Weights of a small GPT-style language model, trained from scratch on English Wikipedia: 781M tokens, 5183 steps.
Each number is 128 + 32 x the weight over its row's rms, rounded and kept within 0 to 255. Layers, rows and columns count from 0. Numbers have three digits each. The size before them is the row's rms in percent of the matrix's.

# up: layer 3 MLP up, 1536x384, rms 0.0644, rows 1385-1453, columns 96-191
# down: layer 3 MLP down (transposed), 1536x384, rms 0.0561, rows 1385-1453, columns 96-191
up1385 106:131126114127126179164095146200111187125119111132083153166171098141144121171138132163133126142115143066169125162150140117109183173131100149139140094131149119204118147181187129119096093152144130164101157185172113091168128130154125159149066118192128171117149086117179094141194056094135146080
down1385 099:125119137149132127107182116127205142165092142094146134181171135085166000086168152113082118128125116104149138135116123066149131132123115144141102147125117127126142168115122138119111178145148131146150111124167169161154218124103128121094145140133154118111105138141100168107138172109130151098
up1386 095:072142155106066155116106137132105118190125189131146122130115113097108177143103100142141087144131217204071104161118118099159076099128102090115144159109144135139121139086154162133133131132142122083089145128103120151171123144095120110055087062101173055098063137139111137119145144092109193112
down1386 099:126154108100130101199105067077124104138068113129164108113091168115115145111106124090163140144144105138135129072154044154132156153087147166125175124110160124172142134149128148113126103142150104110155153174178135147104108117097107152184081129127152135154148106117199133170097166140194183130
up1387 103:137086127105075162115151167124138112211110144135120126167184142105131131143174081091114165206190170117126170129132131108129170114173159119168163133081126136135066118108148169147100108118104149143115081146147121138099162097094152145110166023130168113148095107104162114120178054096111134110
down1387 104:120158149089149138173103110149075102079085145104156109167104117147145123114187208156096119118118137164068106189137172131145185147150140060157190115154131141136104154153085139077149093103095104094098148104130127176129105117111119074139091105081138131113099170099171070128107053159148077128
up1388 091:149116179152066158147123143139131186136112168185151094134196086158155140114170054116073210113113128153124147134141067070173110128114180138140184181151125177124106140165109159108107158091151151119119136117151117178147110150150146078128085137121108084157122120135182141089176119145103124137
down1388 088:097155120120202137137091124123079119094162142093131091115122171061091101106141147163149089142098098145133094117153151180134127103134075108068119109117176063138177127066184095141161101123082079166130115158080142119132148120076126192155151155162205136162121175118063108144143105122148156112
up1389 102:120133060063194068163075188121125126177088147186136138174157157148155121162086131106054094154094131082091120149138134100163173120205120137160089116133139128142129106139159122159167168128113059121104089181164050132113085142102104135156093126166156142096136107098121122120177141113092134137
down1389 106:083092134140134126120105179153127087118110137153147127111176153106197105144145147067120125130100136189097085078133131124111163164192080158135064121107165090102145093078149127143153098122134133158179153124170124187131183133137079148126121107161157074117124145093134070117118097134134136142
up1390 090:059077159085144097194122134129081204109140149169167182163098148132158169120121130141085089146159105196099091126160122150213151116144121201132136052133146188152144153111133071138199105134127147125101089141108142152169097145060126134106127113115135161103149156062138129104094147126129130100
down1390 098:122129086072151127106069074105120099106110118127109161083167149114148097128175083144177058143107171141165103156122117110117095197082144168131126156163122118159119096135083156004140148086152075113116136129118161071080130158147137187126147128125152153084162153069148118123126113128144149166
up1391 101:151144083077103181138125146143111081132137132180119126143154107088144138147128114129143165093132122158061097158207132132115137105089102173111095140173125114155130102136206136030057139135092145146123141145132105182123172129117149100127117161116158150093108132111096167105139081095105143114
down1391 103:143111113149121101108112152133100098122143139234112124169161147145097129126094165100150078079140126119133096118118132178088100069124123119083090117223116092140138099174147141110057131100120069143129168104124117208114129152129157093133097150198128130148103132172122203166125127095120161082
up1392 098:154143094111129142238177148138121139070150073142100138139135101126152127146114103122128177154111151153132115158137131146153227090160152135078146129103168079154118203131110140115136083152134081126048092194151124099095108175130075122157114110094148064111120114131148144185136114082111153087
down1392 096:067070094159145136092092106086131155143123146128084168148108132115080204150126195122161166145162133150151178122116071147065056112090113051111130134116103139130113136159104163141108129169138071145113162106161107187120096126137092069117139232192144118141175093051168138186108153136145165092
up1393 101:132111077149126112073119129141105113140157105142123129135126133100095143103118136146103134144132146099126159155116151120113131109140078068120107069174189153137110111147114122125183168111161129154040122084163128076125131107116109108166071062205196100098114125118160048045103124063067150114
down1393 107:111180122131108134147190129138217138098130172103135145122170123149138093115115120172168117138125160138102118134145115114114103069120177121129142106138179129043161071153154143146137080104149165178174153124063183096190121156153113092138162103153161124087177133192132120167151109131085196152
up1394 110:108110095135082087120132164142077109126083156114113184166128090086124179145079106111123056132088158122072078087120106139128162147180071170064182052089177148112178129098138162139095118152117107111102160140163145154150100121105190128124096126182136100106075133122100109144102094031172198156
down1394 108:070018154126114176103141140152149108086082159156122131134140121184134132165097137129172116112137120128126118139177157136135122142190110127143090153154154132160116138107140086122126121127148143123189149132121108147134116082121155117157136139094174061130074124116091185148093130115134086092
up1395 104:139112131070120160121102128113088095190111171142181158125107119134100192141092096115155139180112132144083164061206109114145116116137130155116126083172139161132127125140160148145148104129171086058096168106159120153196103173036162092105078095169153157163116129119126157073095121099118181147
down1395 112:116097097120103125134138051074141113113177143135119105160133119114121119130135162131081139122152173139114139079117091117149043139186124103122124110135122090064140133148117109135150175199125129129157134153127137157122094070136133115201146128174133105139163162125150089073173112161081118147
up1396 093:117108181102111190123129134161103073143123140143105117134140081123082161183107102150180166115187174155111126143127189136202157092174108171129068144135129135120163152134144202108132144134175143097173176170084106136216104117128096122039089162160133126134117093169184124142079119122153157101
down1396 096:163147132160121121128161125123174180173126124121099123144125192144255085056135137156091137154120086075112098111129140129152128183125099097153148101103134148087109133116095101110127136076122078176164162150099060178087134129103179098073182143094120195150156172126193143108146115111162130136
up1397 107:185128119135118109099158158097141105114139083156108115113098105101133125098075074126119189157110114127108118088166162183121168100088112139126088146085151138180089162148097167129126152095124140055104054165120080099125053142124151115157115134115140130139154087105128103130133102072094130152
down1397 108:113101118115134109123098094081197082144142125100112104144112173193167083094111200174102120112154123093133119061154137138107076179180138124117110068150158042132160144139171112095102179035093178125173145174139133123123132189131152175113146116131140131140152086125189103147131171103105153123
up1398 094:098086146169176126161194133157122125126159097178085183113112156067086123096126093159103149124091116114166159177124161153191134148167189145077119049125166108147157139121106083093061129147127135065076136118160115143083050145097115155138137103255114138159095094120101174120148120090170131133
down1398 094:114121145109121155119095157127115082109155128072141114150160143106151145150100173164097132159130107165108150110114147148124185103148128159130110096147115129099154113134129145091151129197137108069149086130099112123155127126132126100150112137133165111106065133091108106113145131107094121151
up1399 090:132131182053169135132115177143062075129109180134153160157212148117129126106117091089141097202198157148111141109131159115153170105174083188124135102154132130140146158128167142117148129136082130099130139053168059135161105130188112074167094187118139164147163087075153108106103110135122095125
down1399 098:094123118079112143086133158116127110126110156133109159172087148114117153123097116104125139129094136116145158089000151111132197118068141099088061128132179077138170127127114111124081129154165111142114133168126107153139090089186128065128117139154123168146101181115104145129071093219138147167
up1400 098:194152116092098100103174131082126101098160124121136107164138123077103175133155084124065179188123118115140163108144088166111134108121098128125143152158153107145152141084127073119106164138108110075120177095123068144096124138096173122156041138121180109065057150095115081130096118139127136099
down1400 091:100161134100182166150130062199175144109151146170138108114117150171191134124064127128084144143132126126087102191111112078095134142140101145107104088130178119134087160175145126166113150072162124230100133144159106148168196106109096185062077147136163160175093106165137080124170125113123162143
up1401 097:157104122090157129177142125135113124083139122098073082151153124151099136196135146108082190123105184154074115094134133061160119117108103168120094137188099105139096131123152160168139080152105094127134119162172112148121109128197124068134046123106195112151088110082099162095162093132115140123
down1401 103:121125101121126158129138161109152175123130113133122120162176181196118098170152119079105144121083156117137154148129160154164147170120095164146136143130081116166077129109195173121137066129096122105157123115093135147078115136231141080129153160080158193164137139060072149137127138144142098172
up1402 097:092105092094142195163129107087168078167131108118188137109126139141184081136123144161072103084100150166158121175158120109116125130104146145125108123108128123081127121142165139175081152147122097123128132184121121138114104021128115115158145120106128126059154091104147125145139034093125116130
down1402 080:151106158147105088080135142152124154152151127142078115122096162076044121131140170120158131199143094110125132083085123125115145157164119101143110120138118180165144169114075137030172135087156166114157118079079105139135152153128161136070107137168125156187155127132134121113134161158135097114
up1403 102:155102120061093125106133198127108182085127105123113120137093127135104129156116099111107162130169177121159134099175171143163156170131203142105131162117118122135098125138130133095141111129133147084061096173126125110126128160139130030121096146121128082084138054095152118127138123112136118132
down1403 106:119132123106113113101103098073133148120138112139131139173129081095105028143137107144104177122178127120145137080179196153145191145143128134085093143182081125167083059126112119157141162131124132137124134166062149141121203156179137166065191129138191102065088106195121152119150120065167102105
up1404 122:169152129150083091189117153130116158141118104123112102169151129160139090127153135106090125139136125163106139105091142079132144116105082108144133168177189201149111139102141144148168162170147130124108117162122093129164102151117188135090140105124124079062155037086129128125119118102161079091
down1404 106:120090146176032174190142121096188121138157112107120061162255171101086085085133121107079085155153126103168123150150146109089125104095086130187106122146130145155113112090182098173102141133176113125150120140099160137205124097094191172145122156165119118134135100144157110224184134141155166139
up1405 103:167134114106167120146118105093110143075131097154071200113165115082119121158090113122084073139126116079153133117148140082128101111204155160110136108119219122066094128186124062125166123119116139053134101123180086103166114103132098107097136146122124131129145053053142137167134101126131107130
down1405 101:139105158146098090140092077097082102128132063093117115147140127145134126131101143174136109172187162147105099162087145166112166098099136153117127094114153116181146082138117142107148063107127092121077093172096183048111117155149078100144146131107203113109105099170035112186102086157070186133
up1406 089:161171129132139131224131165156096158107104097152124134091105154158123212122137085148119157139125117161127126100100061112156139113119121161119149147150093131166132212119140103132136094184149102139068127113140127154109121170110134151125051125168107079112103074137143154106142147107161181134
down1406 094:103121150179158135142081088213140122089118125147164111092192152136184162168067119188127132148096115123112164095109155127161105103151085140120075122125110113197122115051167071113142101089153127108162102126165149138136132176090157152112096074114111146162144157124066165123093129163199147108
up1407 096:103140134099116148142180067114112108110161160071158174142123128162140191092128053120131151159081063131110108088114082060162106067138143192151154153087110121090110087114153135110139100136135141142096147082136106103137072179151199125160161131167151131160109109109129125108150122102079178068
down1407 095:166089146117130160122112151127114090128116131180128159102123164073109067164130093157091155154116154134164097114127090147160163136152118057030149068142121162190140114157147129160156135099135101118117162147148094151136158157124087135057104102119082148156109140119116160100133144111201135192
up1408 110:125105147018142088103138171130128145123169131135129127095150115124136142130189146123184174226098167129137150142098143129161173152193109121100139126089113132135071163089135157094157206133104082096104092157142130145161142128086097144111143136099155146123150131149162067116203087091164131117
down1408 111:140109126099105133201128145069154201099168110131125094135125084094082141150141124120099159092182077132157169173117123122157074162143082102118102065116096101134186180093087118135140160128127131142146101121115133131156149174109077134187182147161158081117164125158141134077114109127089154114
up1409 096:193107162115105070110058135159131148123136115128120142146098137102169146133094108114124113165153149096085088113099113113120145168168098111153106161176097136105172091157024157140106165078152181096134111120125118093144117097067138118171078164088148094154132156099110110112166060086104111152
down1409 092:102154027175140144162178088152129143147120097064067161133114086116104148163130130106148138106112112100157157151134124108109149087130121146145136079078172126102091096107217113117085077176160079164098169196140114152106164158145115113142141098113122119171139067165072120120069145148209180113
up1410 099:152136159074109134156087167159129118181143121122093086104084148122183131129074106099116078138110139098161177120087115151123149143208128135109158090126144115117109150120097090184127081120127147109156132150114097146132116119123150143115074147180127079154101131106123133131139049135146086084
down1410 100:134116137072169157052119130103108092156078139077063167148110130138189078148134120144078123142133121128128139117149171151131113163161220133145155169128180194174117070108152120118143119122104155179173124131086123155139202110123146130085122124116113118159130186132117182096131083080151159177
up1411 116:097184123145087089128117154127132149170108114157073127140111137100151133101141132160080108134126189120120155121156114120132135157118109116134092068208128133147161141123149170083148134236134150091110167164149150108106066089080153135116121148174155064100116106049174091112157091114160112093
down1411 106:107106132165119089115124186110152160077112135124113162145133137112132109133121107190124135145175140132123165153157135105107172130117153044125117080169120124133134151130136115135158108167138134126128153120143124099123096137100152116124150079166136146126112085135152082190127133173145175173
up1412 091:164137181156109106161113179165129204202136139156136097123137143067108139146185148101146124188162159087047108116158104104176147176118092144187099094123083128187160116103129145141172079106123183120122111159164070095195117136060184114129114091121115176114103107102151148121112089125108130123
down1412 094:089172099118174109099093115074167091136141102029116114149144134113104079034129097135128131131167177158161161134138135136118084107141139154107157143089138159152136086143124153117126128150101121084106140104131146145106114110149151146137145167106165120163143134114099123095110102109086166104
up1413 112:170078111132169109173134147112129169147134143123122096177110057110138144120193055152131115125121084087168135160159188075115128151096125121129207105108152132202067152125104107142157139157146171123075076096126106092114117172140143093100149156176127095150183131071105150114113103068174141098
down1413 105:080074136101148072163091130151169104119133161133101072113140088099118061166143136076165113086139123125089143180114127077141091166123155091144118066090141152156129099143132109083141144120157126144104126155126115114171167148140094084140115145145139192134154138167114148122137150106143118111
up1414 097:098144087102112106117164143139032155134144132136157114169179060124099141183149153124161122159098096114119131151222104133105148152094123172165102113122133172160143149178129118136134171101131096099132137156144120115133163167123159119177147131197150125155180137109153059096214150136155127085
down1414 102:171123115159133077139177135098169134077150154084166215064132173148198122100112066128101095158169146083180187141132150117098139108127159089108145133163125123142133161140116126151137024134116065087137154174128150110109120131160135111108152102024118149117121061073096100161121156122072122108
up1415 093:113129113078131107135146148144118137103112091107088171115122162086108149135144122150119109136081129115116070101075113110143175138125135101125118174133167145101120125127180163052182106161135144099132102139140098116142135181077182123121086136121148099153170111105142107135113139169078094148
down1415 093:176098062155103120150154121117163091146162133133130100128125077087124142101096160162110091140198128138130180077149146184082074121197106152119189093084199101165188121167124112182100133152145071161115141136081178104118118147159068148155108122135140165150105111113160160072134171088136120140
up1416 095:136113113139071124134155156186123204135183089115111094096174100090089148174160091109172092133147134120133160102158089113170139163072126113162101089118124131133115147165150109058136131110150153098150130161114102135226169082129183079161106121129134160149115106151175094139123105181111161144
down1416 096:120094151142093165106174147140126151092118145113150143057137196171181177120124051122083166161110116139142194114137118113138152136126102117087132156146059167086089102090096142120131152096133157154150117084156126143122078135088154136163126111124101156102167095122134124136106062162105098127
up1417 116:142115124156130118161181175155142147186115087133133142094076083067109125210146121126070130150072125110114115098155132125119161162115226121136127051120176113099134123124132101113143122159111120098066066197151095128133115128061115093163100118104144104099155050089153123132092132087081181066
down1417 117:069128141097162099106079102111191124093094100101123135152112164114081119166144195129088093140144156145083172059108116181087135187121182091143149114082129092195146087146156087110125158068138154148072114176106166117133117163126043091107124129117175167104130138138088125117088120159074142089
up1418 101:183094180081082096145204147117147129170116163086126152164125140105157166143140143121123043125139126136126083086126118059120160068090122164157112126089179104114130163118188151120139182181132139145097130156129078172114108127124181103094120192169180148134119031078185067163098122092127102116
down1418 103:112080119136127171165121110102140125108088149175172150072107103102103129110186126116158093158147209173130176072158184097114127147131129088176130166114150118155149201135113149141126166090153092087135190113109103130147062137148178111114152146136132095152159151133115126102175144118087091157
up1419 093:180122110108171133139096091143087108151107158173142108110093104086132149160100105141090135116127125197146168153171165089116162086120137163160126161118207123148162077153102111128129188194160106133148090125143145116184125090143130111119098126145145151075121098144153095053119156133095151110
down1419 095:102166177105135144111158112138168146111090146098135145087162139094118108108097124164173105142141154153155143126076120081148124150095188104088143116079088132106168126072179154098071068152148173126141100083099105098198119066125092130108099152062151123189174102109106129137123129118111167132
up1420 101:158140157116101151169174124140118079164165101100103123131065125097097128120148062077163129148112159086050161118080133173136132138144142078108154101143122121105108149063126114135128136166079118105114060133177072131135115121119171147129148132156117123132110112092087129149156091044144086128
down1420 101:119106158114180165123068143109147157111085116105121145163152099199110173181064119140133124127167122158115092216186130112097142164072158093119139128118132112117115123145193143116083161145082165110108103139184109127184070074041128132154064096105117130148139111172158073097180171190066155122
up1421 098:140052123083097087130180185144119148152109118085138112194117109108126120181148141116099125184106176096109033107137160157171130201181160128136138103155167108176125070177140135166103122119115147147159116201156079078170125161131135097090061165126168165109144131121141105100144133137101099090
down1421 102:161097078134107150122140141169124148100118185164112091118143135112118160144155071154129168146129068134125093110132198122170086100151139134075117136094115155115125112159127097113111114187111130107145119111112143152102135136143151125152184120117107193144101151125146137159155155134166128150
up1422 099:161087179119106198105147174081102157123158174113117135201109057059171164108160090100124136134136081125136091113126119098201158094115098122126132146151129169134109112101081104130095113151130141121135121137147118128142072116157099151160131146108111134048142085062112115073153132054194119124
down1422 104:098067154116115178115195167108140107099154191148108093169107136138133070174131156089163127094178088141141117103120096142125149095180159139130159137077172156090087147098049105180102080087145144134124094122094160155115085111153092158192115163060156121084132140119130135194085184097121116145
up1423 099:129181085110122186108136134186115080148069125106041195141125099112139140094167172110118101124097166131134083099091103154122176111126126156117165093058146131123142185116116117117075134132165162102120082095104106111103060124071126090114142160121214134135156127133105154107094072123141098129
down1423 105:184146070116095158086136155155138102102117138111081161104110115140134081121134144146079178164118137181118149102135102118123195135112125106070144118113145121123104130127162128173073092139167136121151146120091110114088098133119141124148196168113166160137122158178105157154102129166145121120
up1424 102:149113101081106115122102147177105136113160114142146103189132125140195153162177105159085099180113130140143162139122133140171122133170184111119101095126123161179146156180166152163116128103077131153143123164144079111171060121143143078110093097139161115134154174082119064134089102137126087108
down1424 104:143130104096098100167113129150089190102139118067142117160138148076118129120167158166123109121135118110101139112035141081154135103095097124051097063104175138147139126126095092155180135088162141161117150030156132108103199175101157106123113195119158115123085143089134126094070102131041182128
up1425 098:146128139124113096139148164171110063147153119176139172128076157147118149126055132151096158121121102125165078040108104147146211129154152156147111118096189171130109175189122181116125144084136149093131119144131123129123100088158104103084141098194131154174117061152115126147098166117118170083
down1425 094:110150141138141049129189062153126184157129178103074131116096125103167136125212161145141135121149137123073161124112174162176099159137135116092080122095142147181132111093097145134126191161110175077127126097068137074061131111091140134170123147131134110140110160171159222128114081118173128131
up1426 097:168114141143129066118132118143124183151142101139121162099105127083150131178092110102048104200150173061133103087188146075091132124129121162079160109158095131121129142115103181127162131118134131129133161167195139077159091123147133120071123133184109142110147121122140126136178107135130127112
down1426 101:108163097099188122115160116122082176135129034113133173156140157102117160045135090147138186118141171131163199143099044096145142159096086152166071123127159132112088096110118152121101116141085112113131181085086189113129123147120076137150080122131178148061149159103080142191160187184142190168
up1427 099:156121104106067135161084124138084140192081093112151096150123119053162159207049096136158132110186104172102132144127126160154165128089107126138135117111133133096122139148152116076128097148106111152137083084117105084121075112126101118133103095149125106124059158117202051100096117131054123129
down1427 106:090093164152124187146131176182101136065181158145085140106125130079120135145076145152122149196145118066150170130130161152184132101170082118114130119155094083088098104138166122079153123082114213110171093161111142110115100126127078118085054153112122124180175142098140156131080139147131116109
up1428 100:098087174158138181143170108165129106160148075127129178129130147082141121155167099125094161132117146163109117109118131113117127064164142159166144102133143140090152116102166135079135134111136105135110088144126111122132125147102165138103094124140146106150102106082149105177146081153110122106
down1428 102:205156139096098134175114208127115141130095185185123124143111113079107095130102091098112157152187144153134138161111114140112171176143103104113115143173078155106185118186126112156098089105210089212206183128146129195101053142124085074176124149122107070149117154137112134171156144083084156057
up1429 096:112112032145123142124129087124156158154124104119112127091150153108112119110080086186158161147072123112092190146154092092140159090161091100159166091098138171138109132170168149098142122091211106141154148098131110094097103133122139189111143106166146043139124121053156149112100100122155157068
down1429 083:136060198088123125179118149114128066118164133138150154149091104131135157183181171121143106094136130140125064111091180094162114141122186118097175166175141119150123110101134071149123125143085190118108134167150111136114183111145120018123143141120121183142166113176092115181151125100058106172
up1430 104:137074140072103136159104152136125186136130203126127110225184109110175152121119151127166090145076133107096114062110096021130113114155087137123140128128161159121158097112120140100141147168128101129088115174127099119184086092122111162184120151156206138118153097114161135136119108134118132137
down1430 100:100146137141159133076108146164191145138158123107166131110134121151106132138091109141083131184163120086155166215126095140217129110215118119119172172169123084120217129119152113149099151137154160125157176168157149160160148097103071140140160152114119175101128175175121103152137108142134192109
up1431 098:114115074176148101094103157158088113099119033148030119087163145146094130193102068171143119122128144128129164136148133108127144172120130165137132114135226182086112141178143187152100098167172151116145120118116128108150134099145182081173143158171150137128116108045136103133148191157088176103
down1431 103:119102114175161076135059160096171140108168129200112136115169096107163083166170121111209092150132114139081114100152158107088169154124141178145121152210164134142162125093139113123175081109131145114141148071113138087147173085149131168156169094157158122085113128158152182094169152134130137178
up1432 091:108122153127088137166136073089141118097174135148112177138108194131130140138165054109150129189066123126155132078105118134153152070121097113111159168168140181185136129158117121175134129103144129093055152060132140132062128077143092125186109131127181163118182125100096154145075126082149090133
down1432 088:178092155109100135122107162138164147102113082127115146183132131146120127167073168144149103115126159092165126157164122109154090112168191148097143172068064099117170169176093184111155095141161150153170109141112076140081159105114160124131124142170090057143135105075116135134141149128143093179
up1433 107:119154114128058097157159090168119137177165111151100132195134133109122109116112139154125072110144130115159152103089163074156130109085143119081124036151140121125096134087156111155126138117085103141082115134104100078106118076125202147140115100172125118111089136139160138154134064135140126121
down1433 094:118137089143114111133132140105179138160156120112129132110083077104146048088068094101126132122214179195112136197125187129140115101192124098086051187179093159135169120128063119132093081129132124110117134125067164115126116140098122124093052128141127092152141152139068062112160154106136137114
up1434 099:192155122101106125140130175132115148112203075162103104160097133089140148132170150137112136173136122123094082112114073175162204142197113131159155147171095105130135034158094136145129176134118146084113136148105102153143070137145101158172134138107131146073162152111116146118135125054121156132
down1434 098:109144131127113096164093069068167067109079127142101060065119207076150093149057161178123115088128147113107118144064151119126100122087073085157101131151165084195158119104151099104183152137138103083110092120111121084114169134107094148068100164110105082141098130137077127078157127107148142134
up1435 097:144097090146100129203094132146136150131179183161182136156149154126097135121150152138118140179105155117100178109142154113159183115159113196166121132143162135146152163130130068096089148107105170157084130137107095096174141111147152148139087121168118080113105080124150137127100151132149127069
down1435 098:092145107159113181119101128172182151100150144087165161102137111089136068082093113157122142129083137124072075137075088061134134129154119144038132115126100105074137108111125156162125176136138059153159144077116170129162088014067090092078150097078100151151158117186073155086153144155101138121
up1436 098:140081102102105118137075110191109113067182142113077125133150135103186117121113149104124130112120089133133122096089112150105145157100165119130103149130148172135077190149127094204146112154129128067108129154123135123119051090117149141206128152087132130121078130113140101172157161164097141159
down1436 093:126162140130115124147128126117191081169078165127102104170105113102106052153090182105153078143120126184142090140139140173164075172118091097132143107165143141148180120113092116088128120147108130148109168136099127170116200099144103200067118176111205134167115120118103162115155137103140145103
up1437 092:075127131092123093109123116121128140155167096131126126134110081111155170121156152105119174181088176090130098151156186168093167107109152108105125139126153166148137143138164108169114123139104192100135129118117160101098133141132082147148100172109173113150089168054165083157133102140152133093
down1437 095:115121157088153155132139132142151136135147089096133179082139167174158104158146192183119153116180146151129132168184150126169178108161146112104135150085112144131107135155146167125095084122065178076157057111110117145131158112161138153132108130129109118147096106151143129128148117098146081152
up1438 109:121165164120091095084167145092092121157154170170160093138170150155122177115117107103153157171087119128097101111145095154149127083139101211161175126075130128168072186153132134131121111140105146128140165124213129113199143108128142064096090118157146135166131111159151086145140090117082176078
down1438 113:158126136135107086110165111169142046058191145100116148107118101140108190146081140113106156105163130207156159114098152170129128083169111105125105133152151148052156101169110147180110178096153116123154053184072165117091147160092180122150136139146067184236098103116131168165138063149132141157
up1439 097:070127156088148088115110165155137091139152142159118113157103125126174112184171153107121125123081131124140116134158105142149090116137149173151128089153125138153170148189098061144137097142133054126103144180147072203118131112166139107093111165079133118129086108140129096125128134154162147156
down1439 097:129143097156080141139131129122170148135113151114104081107103127095134077187168083114121088096103128092147195151147076131156084102128092121207138137147092080097107133122122116163121125132122124118141155129088175115144108142131113138111111110155083068068119120143123133094173187135071102111
up1440 100:168134149147102103173136151118153155185199152110138158106153126102138129084054103103106104151140118084126128101064146094154153066092120162147099119109151137092068104066134078134106090116116048099098188114127131151125028118113104137157138103174136118142097081146110126131143027117134149104
down1440 086:116089074138150151069131135168104106101085142125127117117109105164129100161184121138121185124142138170108127170195129165086076154129104112138119163153105125194207139191118147147143171173133165129132092105153102145119198182158128131086099132074123120117142185100142105120122189164104122158
up1441 105:156123093065127124181120141130104102194162116118114160121153139098095144097099129127175192159051108163109120078170135077125108145158118154152182116135198137157119113141186131074178130151131072128116154139104109108204141168090124115102093110112178121132089084151169107115155129095028120086
down1441 107:142102128100115114099131098110157076101113107117122143160107145156166085132112103194092130132133095147172136135146101126163085073128211109145119070119123170202098106124147134105120095060175117158144144135120069169159133175145142117128083124132142102101119118136133077117153144062147142121
up1442 094:144121116180203148145096136142120142150148141122136107173146081090162156102114097134133091176061136142118168116107155133139156060143039145122121159063125164145128155145098100078115099131159171110167121141135162062129151110065153130147139194123162089117116100144168112071171078031160149120
down1442 090:107070081132082146085134124131171110083099108148078166104136192143109132104126132092112132126202109165187090112117145120144082115138176087165124088161111103096193148120096122092136125151124137074062112149145111158125155183150158112163114120131110183068145125100181152195133148197038117121
up1443 094:175176119124087169144077219109140210126142101070142191117139094163117121112119150136130077191139110186155142163157151123177167116104037135111142138132128054108105202127156099154106182105129157163146110111110120180119094163119098106133086176129150129117108136110164109100109169110079093125
down1443 091:136118077153112119145164131164198141122087091086147174108138156103097066175149107156165146074165158110152136131131123115072147102069153112102110150082118118125119101162133159117114111105162126113184112111152154111146160121099190080072101078111131078116104077098102082132125112091153163028
up1444 113:141151106135134169137102075087130096101111171130100067215112071147119126105143113124067125173118146099167112132196124106102089068137157136115117099106144211161115124127103124122079125155133134103119103118156123197131131146154103077072132150149132121100131120123086075174065077140112128075
down1444 109:161108195072133119124089156132161100116070090119143119160051110174140090103140146157103157134122106110139089113141170118069121084175149145146115123147124162076161200186132107173080120118073094178151134152111116191172156145162064111147158175163125151111126115208180152156124068121133163098
up1445 097:137122124095099116140110134079086101167162125119139075092168102084092177156129022123141093131129105136082087113129127152194142102123121145154104165074186147132133176131158101075149138136076076079114165112159117083153144073093165097140123164137098122128109110121170130105163115071103103128
down1445 103:091235124183085210141106055063163123124099160149148126136121127120129174192164161095134161115146090101159109137128144156076145129135113142096118127100065139099150152107138095187151184144072177095115098136164113143066122122146150184120158176133070159145143098167124127115147080157080101093
up1446 099:109097155113179106116116137179098115131147105107156112118187100082144134134053141137092125135115131142112084113118158035162129122139042162164138108184197155165130092094192135102195105140176136097135159146160116074196141147096099109141120111105127134162164170144146123097164160121132155106
down1446 086:154124116104110129094111102085124118100148146159134140146092090104124083136119101099189153121155122126197167141172095180098107133120158070074142140119099146129107185204125156130136121133139104141092107179118071182098112070190135092154204119089143124106088061119151103151126196133122098139
up1447 105:136163082138101063186097166134103107146174116116115170161136143103198142117081118154165116185098129097131160135133153110143195053103105109125162145088167134166143148141104069162125106151130142139144143143120068132072117141098140101145096166207144113094102145142105127116161119142164109075
down1447 107:152170105109171131166079141132124180104120078163095137145065144149160110075161119128096178084119113114099138123151162086141152102133097020139114104133080093174067125149090126117113149096142126111107070126124131139102150155122113125083134108132130153120147112166117129115141119129153124163
up1448 091:172105144164106127196095112113101159152157106143114088116091104149119163125131092222150130109148145107139148118099088114119119134144182129159137122110146102111093154153179138130166141166184140134109126125147073118164100179111093160052138071154128053083144129082115161139118141128134174093
down1448 081:111155157112157170137135203131168150088114162126136205142143158029168097114168101087118122193129107171192155083108165131146152093132059140094151108123118145177111126083101112122136122098079091082132087162126163207102126121156202104150136107093171206146103060145122119140154197118137104129
up1449 108:138130147068130110118099117094153152149175119149099186130094094103073146158178115158111105189060178104135096068129071193161159166125143138075187126122145165127104163103147121060185139150117166083122113087147054129108098163119147105110139194084150111171089104084127058133073132076098132108
down1449 107:146168182142129137109107044117156108133158131139139163076113069105091123145100098087118151126092132071162154074109151192104105155155121122082157124130064122088137174060111137118135140112115105182140114114052127134064191126103135088190143182138178148143133120141155101168139140131143103149
up1450 111:143123133145087116181122173145098114089161100158070176137114123116134141144090127164106160178160127109125164146139140123108185119105123099097131090119179169145066198136122152129132142149133087139096132160140103161149028151134136112099108166161128123128168060107086131053158089159143108064
down1450 109:122114152120150137135144152086055117133156063149173166119147134168137143088092070136114095161132065148119151133167123134061137100110080045094149157120095115147133138118068109108088168090139128181131106105078150154161151108114196149093129136154091148173136109160081158111141096211106144121
up1451 101:140159115170082110130156109117122146075107126116139117157176063130124148146191130111115069135081138155126125147112075155141184155116143175142102122123164086143144138127138119116174162149129142107126105097139138127128085148080146109086058165136142038144125079122107107111085129186123175109
down1451 108:121174127128107141188147093104132138100140082184145111128135173148095103170095157099158110105112189159102119109111106138142168117110065173137118080108078148144090149174096071108106113088114107163157048107058045136052100071120185129106091137149080161160122084098066087181113129165148141158
up1452 099:117147065067103079171158180155099189122159125164060137168099130072144128154105131172118088169118147088135088086100102123161131108121151124093184097072116121091140141189112169071157126127116065121107087161190119138125086125094159089121155093156124078158126134129090085132122107107138135117
down1452 101:195165090147122107129159119027049132148115107117195156126107161193117162155101094130124130181090095105111117117066081146105123076106143058095111136132139137127137115108074129096130149123144133174113170129137163137087198097109151127141153172115102150164138149165159137054111161145080144106
up1453 092:100065120128123178077155130177048098160098228138126138156166101074137209138173112119149068113165154147151087158108146144159097135161136083121122154113188167142120086085127163090106129142144155080148151103122126173183145153073152113105066071159164086075094140114120122124111166122074133145
down1453 097:185140151119165061160130144100183130110174103118103127061100164166120130072075139136127148130168159144101162108070146109146127144094176127116166151162132104167134150168100143144159085135144129118097134159193143141157052110056095116178109129136080137173082122100150164169125116097182187077